Each number is 500 + 40 x the weight over the matrix's rms, rounded and kept within 0 to 999. Layers, rows and columns count from 0. Numbers have three digits each.

# layer 16 MLP down (transposed), 256x64, rms 0.104, rows 151-255, columns 0-63
535505421530518531477481463394520552487522468511557479450598452481515481549504487501461467467502539555496439585449536488549516536510504511533525503545477559515481533479414519563489493435459508
435494529511497526431509553468545510513504390537516502564486505387532511558479484499501442525487478484463448508538529549494550444445478534520493508454536478506431491523562538571505485533461520
513479481522526508448507490483544536536517541513522486475489539521524475573549512432505493559463464415525493461456507511502503454542465490566507474512544507525453451478447527475502475497494579
527537496569581512488411503476535500450554525434525470447481584397521492548482537498464510489467498447572518507520477531451501529484489458540492515484499577536525427531455538468502494441453473
551475505511479493474500519463515554534530555437515520439469538442520483508486516494466553491483534480531495506560478500418470433545490509508510507427558536473501505527516488506464502517514465
471508468518548503516530486522493522494560488516499470457487539427433466485493560497476565448495500473493562517523553502571475462448468406557444517531578489414479471522483502537458490507547539
454490553518568484510500475511459502515517500581490482517524443570452571439494515444477471519550485488519492494525507535565551507458469570512492431491512496521424515482408447491465493512560503
446530469534502498505574459510452481529454447551581530511486509435545532465576430477491502513514473479465506534492475454541503586535489494545504432479525440558485488479494479517489479526512546
492520582514425536520491560493425545461460504504506559544496535495555500517457466455471455457529514453469433482513536499492471513488458545518521463477480493553525579466559540510531455426486516
557495468461447539455495563534482466486415507527493478520496515546542538508530549473428513452493493552544459552480528518511465513500571489477443502398445495517506455498498501497540486503511525
498540523539511517481586513447476464523476507478520544527537520421491469472539495523551491494515568601505450465522458483482510444446521533491456429488443494498532531574466470470473489491508541
492574441532477536481562497478511449485495489517477497589561461478463525561508470597509506539495450496472505533582435492476507491440482516518476425518472568549466427436447524518546456515488503
439516474516429521504432512440540481543513490456472528555481468525509462522494527555486495523542544457471500512494516531505541516469463482487511513446525504519459470501462553584504536507476466
483407489467436544429465485512497461497475449592501477518487493521513525477504514456522551512580519515507505534490527513483527504498514539577513523459499447523513522539430419510559515509480497
459548438462528442456470536476491483465501466485432511513519527517490577449470547556502523500496480509500531481446463467541595530540546516599540495536531476450568548544431486473548450452454469
539483582508511466561510540487527540516494596481574524467495468429484506502515452481443502505512474399504446538454462555481399483538484448550544488504462477550534548516623500564464464445423507
583437455450516550464491514538532433496391527558519475523506566572469521547522497460468482537507492557455484511529547528514455485494501469525494518485504481500512433453483552503452506468438565
452532538512534562506509481448531536543463544565540468459562412464493483508457517517570510488468503350549516499476542544440475493489554463579445548474521508509480505515615507420464438477436489
541485408518528589468448488437558534501482453484510483436522545450459462509456522515568496542511456515496504515466560457458480557495510460447503609512566445562437536504463516484523554528410562
531481470448537561466565540531505553569545547515453342486490543572464442446545485447541496549496444548527535530559415514470538496493446595594395459485514431468462536507507484490467495583492424
458468495517492536443467479506519437428466503543525575511484552418523545466524517503503573583577454498488496508442499483493439530479479482551446476517508479501514509524496503470534495501546483
487618433447513510513524546467512496561501530574449438525489473425526521495491517444513470542507540502475544552430498524523494509450467537447543501524502431494479547530518464412506513467561488
473491551514483516506443472436519446475492447466554532514495530573488563445488488473535473522573525512450423532505558520482524531502480523553451485497437498501535523480533497515499459397524564
503533406480427529492496492539475444508510564470461478550461570623494481591481513491492456450486502509483516488486418488495622439442490572467373516452509616454556458554461534541550509493521498
548470377468531532458479476469558506568477424448636527448483463453493513473475529385525507579542494510552516554484551577559488479471469473530515515440487491448490511521520499511451565456477568
526525548515463528486473531507453507504473568621464535480393452541486499478493510517489500479481508494501513511521556450496402536484479433543532501473440517493523560515474558547488435522459506
517459474502479507506587479537558505506530529503441399490495537532530529531448512429504487474499491472509520536451499545567505481481484548540538462484513485443578476445477514455472525487491523
546430507573502483482505498489503496508521587518449562486482453574448536511530471424520520559480479459492592441454413513526477431488468507515529478584567520478515509535407473513453548468515494
484524493532562562481551545482518479470520467497513517462556527407528526507529517496510470474512458507530561471519446486449498464537482503438473545498578484498423466503480459469438482511504575
470528491550498475501509442440474529556509430554539504460548483386483431521529463501476510468527578464519480537553592515552458521543511517474477483479500492421523525473522463497479546457521524
497458547493478443510519525553508521467470513547549596504451439530536458485490526440428566487553488495482514521525468486452527478534517463507499523527482492468490581458483479559482486513475503
488442475514492517411522531496507522542594544453487477482530516539517500463462537450526499447502499543533534533505481595470526464508481491517479513453433498484508488457519494561471545495534488
458474443509492473454512515548474492491489397522561563502561473612531552499491515523478482514459504575499506487521485500521467516450463502538458513576435513463487549486455453494434576529553439
499481577508475462529507471502427517491520520538461480533478498551601474461443445479478515511488486531541447529491472499457472510519557479528491499431486510477517517565510549517479485536501487
529575489530545445498529458457501471453495481506522507481538484501570434471461556598475533495417506525508457545526489476468426507503555549520495621475506509473485482548514493457460547458441453
580526465471469442508481553564500567538465515477577602514476402499518445500552524495495505490510526509472507528537561498496493423574414522512490464493513513471492499465508470426455480469525431
432481501588436454534512542491497497513525625515479481500468511442542484449474520465532496556606463470487492486441508522547453570520418451450432473546508524537517539424545478589518529442480473
469524506507467515586525548573474526446512492515522475503436564395503472493537473521525593475510471507513485432486472519432518488463530420496505546489511490455511499542495581464464524485504527
500521504479511522500509483510487529488441520500526475467513523473554457449489471474494512547455500547478514546477450490479433511502507467551492589477485493566529548477605556406472461497468501
545457512487545444530568550491498602525428461528457539438496480529533498567497466471479489477466479442488518538442491457498447574607482527508489544503414487564492496534537496525489468496477457
473474508506510470422557438529482533487477501549483514547491474557509483506455501424443540480504467502465502452487514547457533477540532531532502517514518506501481518481449498498472529535563527
495475539498480534518488481481514449515566590498431468593459516496516481559501503532547473481513528446528530435527395478491536414534496534557566419445553508494478420511423473482564482552508464
503528509502517442546453425454539525591487462420534482537453554450453472474451507559492459482561506478509579511570553435534587505458530511459471468512489459470487465532527516465486535483484597
515546511482447427508487515560553555480440472463472511513483482554474503506426529589454490626516425456459571484553451495478457500535451536471469506491525515487541496552580449433552483534497481
516552505442559574501515488500468485456449458456513539494451454424578530565484516487479504458493478553568478490532505511489470564419482515455591459567548562552456450470487517502481538432477537
518564483534503461495533568507478517528470519477478510522462512439461502500548562527430505520475527540501473550457548502478413495512443538500481489451439461565500467497570467480476504539524499
468439526463477517476519474580455507471501494471513532460494457521549559510528496435530512503535469531494539541475603470522409523481492400529403472524475549513499536470446489546515518515542585
542479520525501465481539552595514551502547512520504488445527515490532427519499495556481508467497430473520458542491468532504425452463516510455522491447501479476460530528528477535492475514521478
503511551484461539428475529428488522558513464536489498518521532537426477500424557477445459504489529502566575472572522529482606518430519587478461442501502516498580430411483481489516494440561492
555516455495578522461508495394496461540481520473531486535521565431444576468466518501487480492501476493581524504500479534544542460451480534533488516503522563429533462506522526442513529443507464
498527483501555496512491515528462482468497523495449493526485579453547564464473540493427593505535517485448502451466525496454423513535480581531461545501555465450474506500531531529503435468488474
506510494490450480552499473475426434461466457482574469518507503422443469483501515493532490482517481506457557525529510477579542477529505571528572546528490527480442489527522558492437585475551480
455453509586475496534460496605455480484488488555526457464456504693505462492452583496400490445524571552514529381498568490416516455525460474486511561535468485498461541462502488499515554580476460
491487574471445386497515538477516482503479551435512535496435516646511561458568453578449454468529509500520494561544480509397460468492506533466510439487510526512474494465447478574544528556520511
515495478533492526545509486541493479575505511470469430496487505448436433520465427520549518471495487461518498455508546508444527493568472502558543477498554512508532517575520472507497479496530403
444544491534492564545510518526503557533519495466489482489533525407526425504541468502568459543511452529517500419494527510483441585510470510445462537486505446543443472510556531449417495490491543
484437528534532451480541491540490541501494526542474508487458509447500453482365503488532512460480513539525517466499506531474541487490541474561512550526491513496533510461428527481509501556504498
502573547546506621530488544493491553463534491529489427483406514396482431438529477484486449454565469482469483516524525472439583544568419478567482534508461549466561460497520559475493482483530532
523467458431489503472502456504510521549502490501506501522481465486480507437483509501479490595574511543483437513469490513461482510480516531573520520521458459470548538539547512573472523488455470
477511510489527521520503477506511497491407523506497483450550501362513519530493486564459491412618495478483519501586532453433498459500531541556471500472530465516514479474578538510576431512469497
490499499413508562475469513484543506452441471482577489527457534494500481445474486549499480506475413533506548524543544504516532490427526482504512448479524482526475480567473500510528525508515572
450493464469507601486527561486539469510462486521492491459467545512462523502478473532532466516514445485575502536450444466504615499520557507535478470530490443545524427475500493490582407528504459
576503430541521479469432529476435481486458501498516534516525521463545497494484514488507489482570509501566504466573588558468516464542528434538491513490468455560509498465430472505515519418521422
524429509465453460527545493565522476500424458537464517549544478506416489547569520517520493537509454523517467488530448542578477523412573500514473526575430550520486555493453437506472502479497455
529483463519554504476507505454554513494453468562494439546461469458522391460463528630523503487454478487499566520507568541535470534436493562458537494415445482443528501503504502547508525524534525
473555466491566501512527492556458517543482587475464471530510538557484499501521538366440420535537472527518494470449487481534547481456524475470458458480535518510492461443464544500554525535516473
503519492547434521500452586487474465532534479498489542522492546566525483519554456508519517452500544522513462532488488475479578437501430441520468487487577527485493525450449436477537454497534481
486470559504495502474478395537501529512454559474531504522543509407499528444519548504521549531525508459492538461489496529509470421528515555466454457499523507469484517507445488543430550536501480
510466595458479543540499473540513564494472518448523500487551428461468494496466448431484439502519487486525516431541510522508508586533458539499512474486595478506520569530490440492450550489474510
524467552473579501544565478537521526477540510567472552529494478463547436499475510501497487536531460511514531414501513433593410483456475479501572449490440472520457503490522464508494530470496442
538491500545499532534461488529472509506474580487494621508512497447572558490451526459467445532575516489503531528509549523535381465427403451500438497451487482529516475537529528531515518453449499
541428496422484458523496539490591461575483505509531522528506503482445504474519491512496487537464527489496513543426479545600475537522461474527489459482511589469509478506502535455448529460529449
524527510489524531562473583461442509403525404527533525502485499534468386502479528478559489490507483517469507455511516434497603484447551471533531488539598486445467504456512517408499533519535556
500455562570483538522374532587450442497474568501454506480515507534483549464498551556522443502508498516480469577530460472443499556461462458428520539465528520426513491533511530522544524463503515
504518500484445490491469490534573480548457518485477526491488570367450548512519525591498513546506523519500449542480468538472551533506513468496495438490500487467475375498569507481493520524510497
492567470493551569468533593432486468505451492450476521511423485538549478559545509478443412462510482543516529510522543503432536551537499523457452478512519493432507523484474539490534460488474568
534495510487496505473451470416523591574421510520556477492470508506525478491552498450475466573518536515480400464427464547548482463502516529542465475488447477517538532533540474537523463537439546
517541418517513483470519536541478587498436542448455500537483499488533557463450595532483507521512527516498478512529482486458496519533571481512444573497450504480454480509540506440535435413540493
486515442489487495558458535519492593471461471464443537471588507482500450486541478456463528549506471508527503564470502517492510544513501553519418455517453489566510533516574508449458509476427523
447535446484487442513448470509460546506522476510494531453517492499520480524521598447471523458550587498532528532497540458464486508501470522422458560471478524497482517478497529513500520535511486
519527565543487450554531403531476531531508483616511458504531470422483531483553511462460476486534492538497465572511538453514509473530531561535442439490475503538456480456531469504462514480504426
481540485501525497508462529535522548509513508491519540430541483435522538470500499424488497480556547511458591541424514492531431470521501481554466459443543531500485523476501536435552444466535487
495587591537482440561474449511409547477498472556562523507528422535478443499502462497467461468507534482493480489517492484474424534500480521464478589496546550541463534474568468528482513481464519
462539505485445487493502532544550548532495432446467587570488490576583513492518488489540474473477445511510448504528499420509497552481477474512467446449490469486496518529522532476526492498470526
525444464522538448418496389476504518532543480440550528548524494483475548453532433458473543500558475491522527448498490515546426582438487497542554472472527587515487545526541405491542536421513540
502461493502507517465552511552505490482456520542507559512482496528506463483529494530523598547515513534471558469466466545561450442391547544485529504501463487490460520452482490460466512481503463
572501501527544547524509471470516481522480576495478500517485523465426498435496529549539499478446436499459493469490462457542487478475513579438499443516623463484534519476513520483527480427548573
498528456531530589365565482493480498556464570433437473439478517620484532404541460443571529529483483590479590503471453504488540486550442602562434445443535401479526405553503537476484547569479457
527442465555509465483438488547590476510472419497556503509502477485526527482478522460480514545534510434571511505474511541532475483535533479515502551512508506531489540433503501506514463451428533
520535440535477545453477574471549542516481503528449504504494540480584515537525469415491512534448400559473447534436511540513460538505499481482498517456495403558472534531576473534485477464494499
429477484501483502534488466553440419496496511504556558562533449487499530509509496542459462553553552452514541509517565515483477499448499503545502511511442478470566473436540550476478506503443423
558576476527509551484530455457531554456415496416534468472570569408436528495521537471472430422523481541411508566504529514541529588590461512447511483562543474505552446487500452530516474471459485
509493491490560489508513480499465386482473499508486547514485545441446539462495506535490583485480529467519473608448451524569508557427463573494496433501511445484464525520579466572529511452508467
499493508453454519508510498559491490539542481457554483458480553470523487446471478526483501474511547520476480495589545427476484506515507543443502568440451496501544511506530538519534431431540505
549520472497490478492491551443481436520479550523528484533426533567527535518560467460471437486482490510483452458511530506548562492539494483447575437503439551451489547459437497491528533487573523
481477451479482440455556543576515502495490412499488570535549483516531543506568518455493545475489483539523519520529525524515480444488456465522456464487519495519459455475445479542490493560570518
406574532478463464470528529476472501528473538468494589536515549539493483544495533476470478537406442500532439489469487454546488549420507505526482506573535484505497494465511436443492537600494520
504501493490547474505579561538459482492535444574520583555513523425449480427548516499486563526389530497452502483475469478539463466400497511539492477533499554460478523515479502486473530476519539
501553517490471515518571489549428520458499493512492496483505522469503557510556480493445462451528503484473463516559437444514536481537554481501476433483573467499530555518463534498543406478529519
553458468537541536462500514452497447582468488432524508518513521462512487510513520507513460430452497426591471483536517571554483491484498504483533439527471560483463432468495490557525542521488531
434493393493548520497485541525462482558537542570512556497469512409473529404483535478574488557495487581438515519476478476549430526463552558508511537466565468490523518529469479457481487435482498
498487538455548535470549589525538510513438511551529488515522482479530493524465539498438512545453492531459527521471517494493423458491439528521517495487477460536440484455539470529545412491503542
501488514499441446520493528517514499526479478521535558448534494410462492517512503534482543512500527550475516558450490485542479468479460489500482463516541540506544455501488530559470469484511448
476563457496519534514502566396488495504504574503420488530502503444526503509518467515504419534503501493489495531500500471512515524521444545500492516503497501481488510528536545494490461437478474
466567515500397464484489525402441530507516452476469555543500502472513507537579454465479460506569585505498451591500455448572506535528496473464489537531484541513506455486516529526564460498486468
# layer 16 MLP up, 256x64, rms 0.199, rows 152-255, columns 0-63
468525520452549510549536488535574471488583510564524471483482519459488513502467481558422425524530466476492491537442590508467456493499455489453536534525530467489531515411436465506478515555549509
476493566465483470478490457500525530502481511466445465479458523510571530523550443415523434407462527466590483505499534507550452542513547475523566548486496542532571500534453600487505480512465505
562447559469574521548437566559498461505493453550449544489554524487484450452541439501496486517465513509493487453465453445480563516521477539454493487479491502449495583491467470572497512480592502
501453474469506492502497469496508364435561532485507558534515531489566489533504434509485438429460509548478535526491579476559523519521478489449533454547499477502512499533537555520522520548455457
508539574548516534516519518489450529530475511504533510461484447475445597570549484529470547579436516534525489517518468408528474493479411500484567519507432426486479504478480561452474464558468483
482457520533492562498564485485517474513496469456461497527455472504531508452472529468524517546429519452477523520495476445433546552544513458447481502542463512528498541454513583527454551578523428
484599435503522513491521496476511491487518566493449498505453544467515477488479533559551503457516464482537522444475456562516466472534482487508525582468466467514485521461445502433524510443547527
520531492466529542496530500487502566538531542508459476500498443505427496493561495494572542489448511498529483502506522548481506497492493554574492413522479393499439565465460504475545535513502376
489462515525518460480541404520466491513461548549464464441552504541491491524493480494519442485466528401465527479449504473516460492501542478469579505539564507503509550457539465514496527539479509
568460446461458510505512486591526491460470492486501483474469485498540519477522526547520518453487478463502523605495489436496458516469467434537578492492462443508518486503502467508521489478509538
530544531536473497452473516482562568515490468468479407494471449430469544530533499516547524489433494503470479543445551514489430519428475476490597520446477496500512568471494536589568489425493450
485503596560570534518553520479461587558508463539479409507477494524475525471476513485512489435505461494491468490522522431483537463457530537482480492503490493491508561498497508403539574517510467
553519460487486518492544527454475468454602514401580530477477507468577480520532464509473459445445467540573562527497472475526450528574485485490509501524496488506508533494495518442452473538504507
509535459530534455534502511462548504502493576453474486524541475410562513577454458469523511545525557575452445429482474516513541497507506484558567505440469472562576496498491485490531494525456535
492462433538457531517526481490423473449467450522507421537465519518570462540502495569547495497488471543524523490482567483473565522517501476558474480437510462487465494492416477450522538494592532
559549509462509552553552444469487422526433473481512503499580514501491486521462510510532548439583507531435461516442487465460449541533528477475649529556451452544504506455463515459541519460574454
506401554455452491503455527569555438442484507487476416484513510500448547527493563504409440564494445599578498556450510500519453467523521466514516490541469487477525426487426518522496484523483537
454475513470471364505541494533435547547532525517495548548447497596543526511543486508486498466462473500463470464518450496524533505553513518537477419545462542467541543474500512453517498440572484
522532540521484580380530523551528511479472500414441481463502542455566486493547483506483472477432495506479583484473458533559452432548528516572475523516488460469435552466488456554528548522521470
515518540487471481520525457490452572552560510458537459473495453519503485522480521486490464425498555497489532484560525473516528533573523505461518453492453490448440453489505475471564503515502384
464558512504452468524449483543466445493560429435527459492487528511484564521522513519571526497554552573528511485541463522539453469501538552515542452534462447511550573472506483449442491530506463
506497421489493530496493535528471478555539555546422468535529471556529506575491501501497465512480495472561529415446481507477442422510476513522533584497544532510490484478477469448420497573451522
504521546509571530525521458484505535550434494482525446505557440492534517530597475562567442451498537472485553511458523467532525488536514507548516500497416436418395509553493477489550443442456448
560567566533508489525477546505448495417507581564402471539502536620475482503495488546500481420475470486445473466527500446489479530560546536460447499505507513520527490485462480478542455568509463
497567555450486469498512539451508433539505495582482491437464480466464476488516527459456569468552514585514452580563519528519509476499544458513511545442528473561540481492470481464444526477520432
508465525451509476550535489466545486540518452513468515475570470454463471491413497488488468528551483536490472522478511515501475545543530466503529567549522476553533457393525541521491484541484571
533545520515429503467464531532524470431516463482542457491467539495564441463446545498547400483476486545471449526581563493454544553546493535472479564430464516510449552497503518518511487560526444
434490520516472540470455527551523538444453528494498467512596510541503535484508561580510461544538484474480510458481475438569490504517400490554509471472448518442527473482543505511473482540465442
518510490513500530604480548520530466524552504478471474484508545494484537491434449561454534461472508549527475445468403549465450460546485496488519482508528434446503541473527497518565488477518480
475495490499562593442524495510564533460520491461458467531512442504524436454460500509493473487505523468447485433563478471516581481478489515484386517523509437509528486544515482529558514539443530
509544510483397475557482482504525534518451503552515430527543514481478492536516465565561472490544529480487498441446487432523522535456449523554453606534501484449442554494518496469532470453489559
464472532487455554536482510455523573530509517474473423532478536438521531525440528524527482437582531448490478482506484492458484487620517558494475461462541451481488540384538488486492483519473527
426474524520540532461512471486507473493534438497484531491465449496496494533380546549498470548472522471573468447459576538530470519550482421516527523532513514491508507539478525472536514559453503
483415512469455517565502553564479564505425479486454534505404490526444511555496470469489432558526531533525514491443526515476590504525512483526512444462572441528483528518481516504508484526548528
407560536484529521547516447443538531455555524472440544441563508442509408500572488509441486498558488513459426511478494554533537456411456542508586509502477500531498473526468557528545474541481485
438524511549572526518574549530473510541443478505506509481450506477584449447465488481485407431513551440482457437471480472580491498427557420502509519556522568502547537480428494536515491480483502
542531573496463442445497489501561507505404480510489502432527455471491502567583557495540460562494530506490514425515439494533477531621463491520517526541465507522436521527513479463540493476520524
503459466547501500504508543517499452498521507436412473521522505532499534453559522529504514439530551470530543492505565505433550493478452559452566482492472466455510492520421419536523490482505450
533551527486540476465521449480535487436482440434498556409541474468515537522489486509455499470477536486495522521436503500459546497631495517464595450511538524577489443492544568469510512452460473
540482486466526442472524412429447537526453540482528511496507447477490567530548492458492468443540500474526522500407524553496535501530416481469476565525455502515499462590536507476560484538498473
485482503493514456561508502458526527466531495519485461530574438509484527497524511525538562501482528439553522457506488535531512452488480432566483591438462465480504493573472495435487471460483509
554500593436509509480512487482470498472532512431563510562478521407422499485534540513520482447528569462519507595479517421490510528458416505502535518538459454439510486491527479486484502528547448
559425519483529496477527433562515525522468411513479529460510507479526509511504538536538474414431528495503534543550481478581445552516505559399623515438484512508463490601417561506588514496503462
511455450505432408536568522515531556588522518498507512440485457474439521504615534552510469569481522518517504461495498531467527442518458514487488518526464477493509547489481507491510412505524603
479459546557515479563389471463443479446462492508529524528470494449426557500504552522517512546480516460533514530520468528516587476460526428451550550509480452498537537504493493473544516529505504
546563438538548489526540487510543569445509478550502547519496481457443461507546493572552505506485502504437411494496473454560462497540520450540504469531432453484560472495439425486542504446503554
494542567531478445489474468522565458495487510480543503516533432445480458569541488487492524510549448570563534556521491472571489489475517526465563504488450491502509489526516520574426469456466467
505511551593504482536471540467438531520411439519502459500472424436547456480422512493532499560454561483510550535524506485519543491518569462582507518534495519571466470503407503460499474495462496
444500494530515493527494510520516514525510491512435450514475380599537437480505446518510546481541493505462428507547501491531478496552532500504550509493504448547456502427460503548449448544531513
509478540506450488488516515516508494569548480500526489531514429627448460498462458519532476445484463491513512543471457539498537525503512452547487495515489502532528518447463550483429523526455604
485521488484481465530542598478468545501565532549420462494551486509505564476515464558506490542513562569538524439506467579458533465470461463493472508436499421496520532473540459480518518527477495
531558494465469480545542540500536452455473510523468549389524528429435477536495476497459494518506485598428533546490487506552518495427444457501521508450482472424551470554516543503502530466559478
523545435480538513529516488495448438542547486530459440423435502485508458466472435494462531585486576617497540514475520471451535515459463387530498508577554496489495563543525478506503475488571431
504576536487540491461507449481487521527495500533579500504479424508502568533468568498476454490505481540464505504518478507590520447414523447453511562495490467464474490476413586566527470520505518
447460590558444549445504585476486502427421491553470504522593567497527490497488500487521471476505520514528532452550465493590458453503458467520584556518489556486477454472541492505508481462478459
483523521494568530468495471486476553536506489478523513414487464476428531637502446462490509507534511533507432521517453508448519552539474487482457462495443433548533494515507497484527512419495528
431557528526476522466540468512501429482522520504473513526486439427475507524450528545539496459580483540468503489491570469489532521565468504593461498524389602547517442497473459471513498518475496
507558515548556448437516464489472515463492491539450500489547529466516529523537541454449476502423489524540570567473550497474486504511461471484520495568543489524514493475532451521554417562525455
486489490529505456501540595524512512498514499507457518461503429523445495581481437443489513504499509470512499455455454547510519539583481482551535519450546448491437446516510553409517518502514511
540501507503423469451434500471471482497511503457487489523445461485530514492514526567549478503549495421532537520564428530534459453548470494501509529485539542563582535520546502513509567523443450
525451512512550459513462458524429468495438475468544541475545561479459499485545544519453483511584496563545445522518446507537462481587520496431570521569472539543531476437536536437507487509461472
511452501536425610514513480505514543494483595514490439527493477475442555502521527523517511478526531485508523509442412484505507488431455503517502588521488464484520446523473522498535475504506481
500542511521498485477489472549453482506475552444447529437533488492464449505599569514592461515423533537526538517495478432500532461544522548553462530452476439521502471480550454518502503468495504
484523460506430504542569562516470466472484498502547459445528487545511596542538489440469513484528484475487452441481459523463532476586522498526463437538528510548459581550463522448453467496453505
486482591540433496466506499511579526494496457562530544396435459517544390492461507501568530415454532451521495554603476529487482469526492509489525543492457496458514525518480530500476538523536516
548500480508556434504472486490474476479484515559489477543500459533493491479497492524558560473517581465552505509478425523511518506495513454454522521457409462485479528455506475567527493483508496
485572509491526546516462524466514480440434521450471509542476453476554474572508535488492491437602496467505466454461502491490551574536484434504513506492493444529535534569510542511529463528459498
519496590540589504516459548538481499514436532507541539476493363473523484486519486493450485489455489477559471514487452490584488531505495441518451509486525566529534462552405476476486504504521455
564495431492549450500497498498517474467516495436545487504516510533549499463553561506479502468598588512523484496494519427503493459573465399492455502440550473470538476541469554535514466466468443
495463536523447498499535423532510522470527529507511508477451478491400517558511519547479497499522505517592507492493485456459466524491422526468487532556514454502561508483464557457481514518496508
447525494520545501491504546489443509418492509514509528431466542534569495507454490508450468443528513519477501474507450450524619516443497519519475518454559465505483544584493506528489584512513521
542596481512523475485532485542529571513466517562467507489505491519498493524514525481492515479544459531412500552499512485504512416466455443565514487402561468544570521435553512465572588478466411
543553453433507425527540394539548459503483463493493448442559458496560486574457503469532489454501555514424554548509434437545486533505560565515545525486460478528527531540463526495497538476529551
543515496512590519565486527456503492470509432515500568442505483507546514484479451548487459474558535475436502528499557534504465459509459474565475541532540524463468485525490480444509507534517432
535460485529425467476538450577455493476469500565519415460491478618475518487452510471473602542448503444465503485512469502496450476455470486564489539479488525533491476528531488513521565570475454
517503520544476470477478544511472515435499474511541517506536470484436466508486552482555571511530518437445555553564454466512496439522439511471523524553457456473512529501441495525499458532581563
504529468560492465511451495511516474493512528479480442437525469399528505463526558601518524555523528522521481504558562523503445462465526519578529496553426471546451530470527456490580434474469490
513477549481514589463511500502525509509498480483522511484521498501504575499456503551494600459492495567481470487530522391472564415395398475595497492499517495452497573526484556536526497555457524
503436531507527520505502507495529504457487501500498489544511457477470549549515559507533460538454513581517478537504466543465529546503499447499491492566477434546549491514535489478405457407444518
515538481501488520504515564547460505549536439436448523481433520521530499498439433494578546555430543427503525497480462530456540467481485453515507500497466486490511541474463550515488482505499552
555472501432455532504514448583464469484513535539465497547459456486572488533504536518547481446499463469513485503575521488518478495563524510508514539509430504476422486496536470513492468610492498
490509492476453531455491576470520439472496539506465502487414489549531520476564525512522492490461479526515525514420510530497569500489510481581529444494490472457530536503408531423517484539539498
532419508549522550483457514509496498508485515522556465509523484576421524518569580507469504493476537460459566524512494500453476443540472489504518590530444486489492489463460458489447551435518451
526396534521508517407523502538466508495509513492464516504537526380476514433533410482458559527576548502505531477483521511562480564437487485510531499519481551492538533482481537455504561500524502
520558524510488502496507581467480428457500524496526535496577498472492572552505411506526553497478511449547520543515531499500459436509472525518523552517460461474449470513478493521593431566422499
462578441464464541598421464522510493530522493450524533504508478471512493519524547472555492436506528572450425531503469561461532497522499516482455532489478520480499538476465466504550520484465507
494483540615462532441533542591533501549510489443474503524467572468580423451523480539526449421466491453410464520466488565564483400534524521589485524511560542520478579519448449519477523541520506
545507599464466537506547523441467521480560596484457461440550517496521454492557504469518491454463447562482510553483526516438551465448529475496487502503418511509443525541488451453474498508514484
542446548500488449474552451446522539464473562434413513425511503545519503488507502501494435502545500522526497455584482464510555403533492453506469542538574539482502445449496512457514545585524479
521448472507530473505532504484544552525452488435585435532565553452472490594493512568559526468527561421509496500432501461523408501489505501515460473503526463515497453566471466506543529548550484
474486473525536425502622507528537536483432447577460475476482512487556511506475489507484511604522569448505473455561435553515479478498383405463559500500499413565511516525504559492453517451498545
514484549467484546500521464544478600545432533476525445469472531559469467529562497472553453530470557447551474480498557457508497487480519431504542546463521516471558481526426547509497442495509458
506503482533480479524534412539554449434459558538535474493533516525520465534536531454457585471557492519502546547424509442596471441490433492553520498552486527489506499497442453454620486473527562
574556520522560448528490479523516459553555412461494482491525501434567452503563480472465510496516525561459439463532549491523481499473472492453618538466542486446514484490407484536560461520503493
548538520511448530523475464463459473513491493455471496495445520548468446478487465497477459480505491513527452483499433481514590493511491489526518550441505474486511557561558588458496486448474555
498437453530526585544471460498473509509521478579490432486452458503493476512530492439577472468624537587456532481517493524481509500601490474470515508451527502467488482484477492576469481470545435
440429550508416533472590420562508511594525516471527477479570498506481463467495524451473477433449568489554525500423522479507502499479513503446477514498462518484519444497513586568558451465465519
512484457469534492479547478506492423499550488484566477457515458562467409548575514513552524487488496581520553484497485553524469537516504454485479546442479512452476535518470472526533490474456538
463492502477475556537521478557518513489514545537480453480477434508509510512512484485522586565482545519469495532513518416459423473495522518596496533437490465510470577509451469519478463575487487
536508502478462490454427523457461517546513520604503474399527489474490511592532559570495505515476509498435514508541521517495508471567506390536548443549452507442515493424537491454553508461527509
513499460565482500544497455525464506517550488498476464496531526554488481524544436479558469483556504480522467482531489494488550526453490512476475496443481551444568544465465474469447549503474454
522562546539519469527468475406482454509478506488489500490535501493486481510508529519459447486438504580442491548533491402577497478505486537527536477489503483515474532554520534493528501503531467
514455528567549412510505495522460503484485475505508536517544465576486485428495476503546449526494454486524550556435505456557502469435509445497545534529486467502413503499462479530462599505460519
511445454452589508544539517560523524478452551510504487494479541529433458473450603488516504497467446488480524441482538561438512504493486503504482436512516464503474459508500479458474517495541557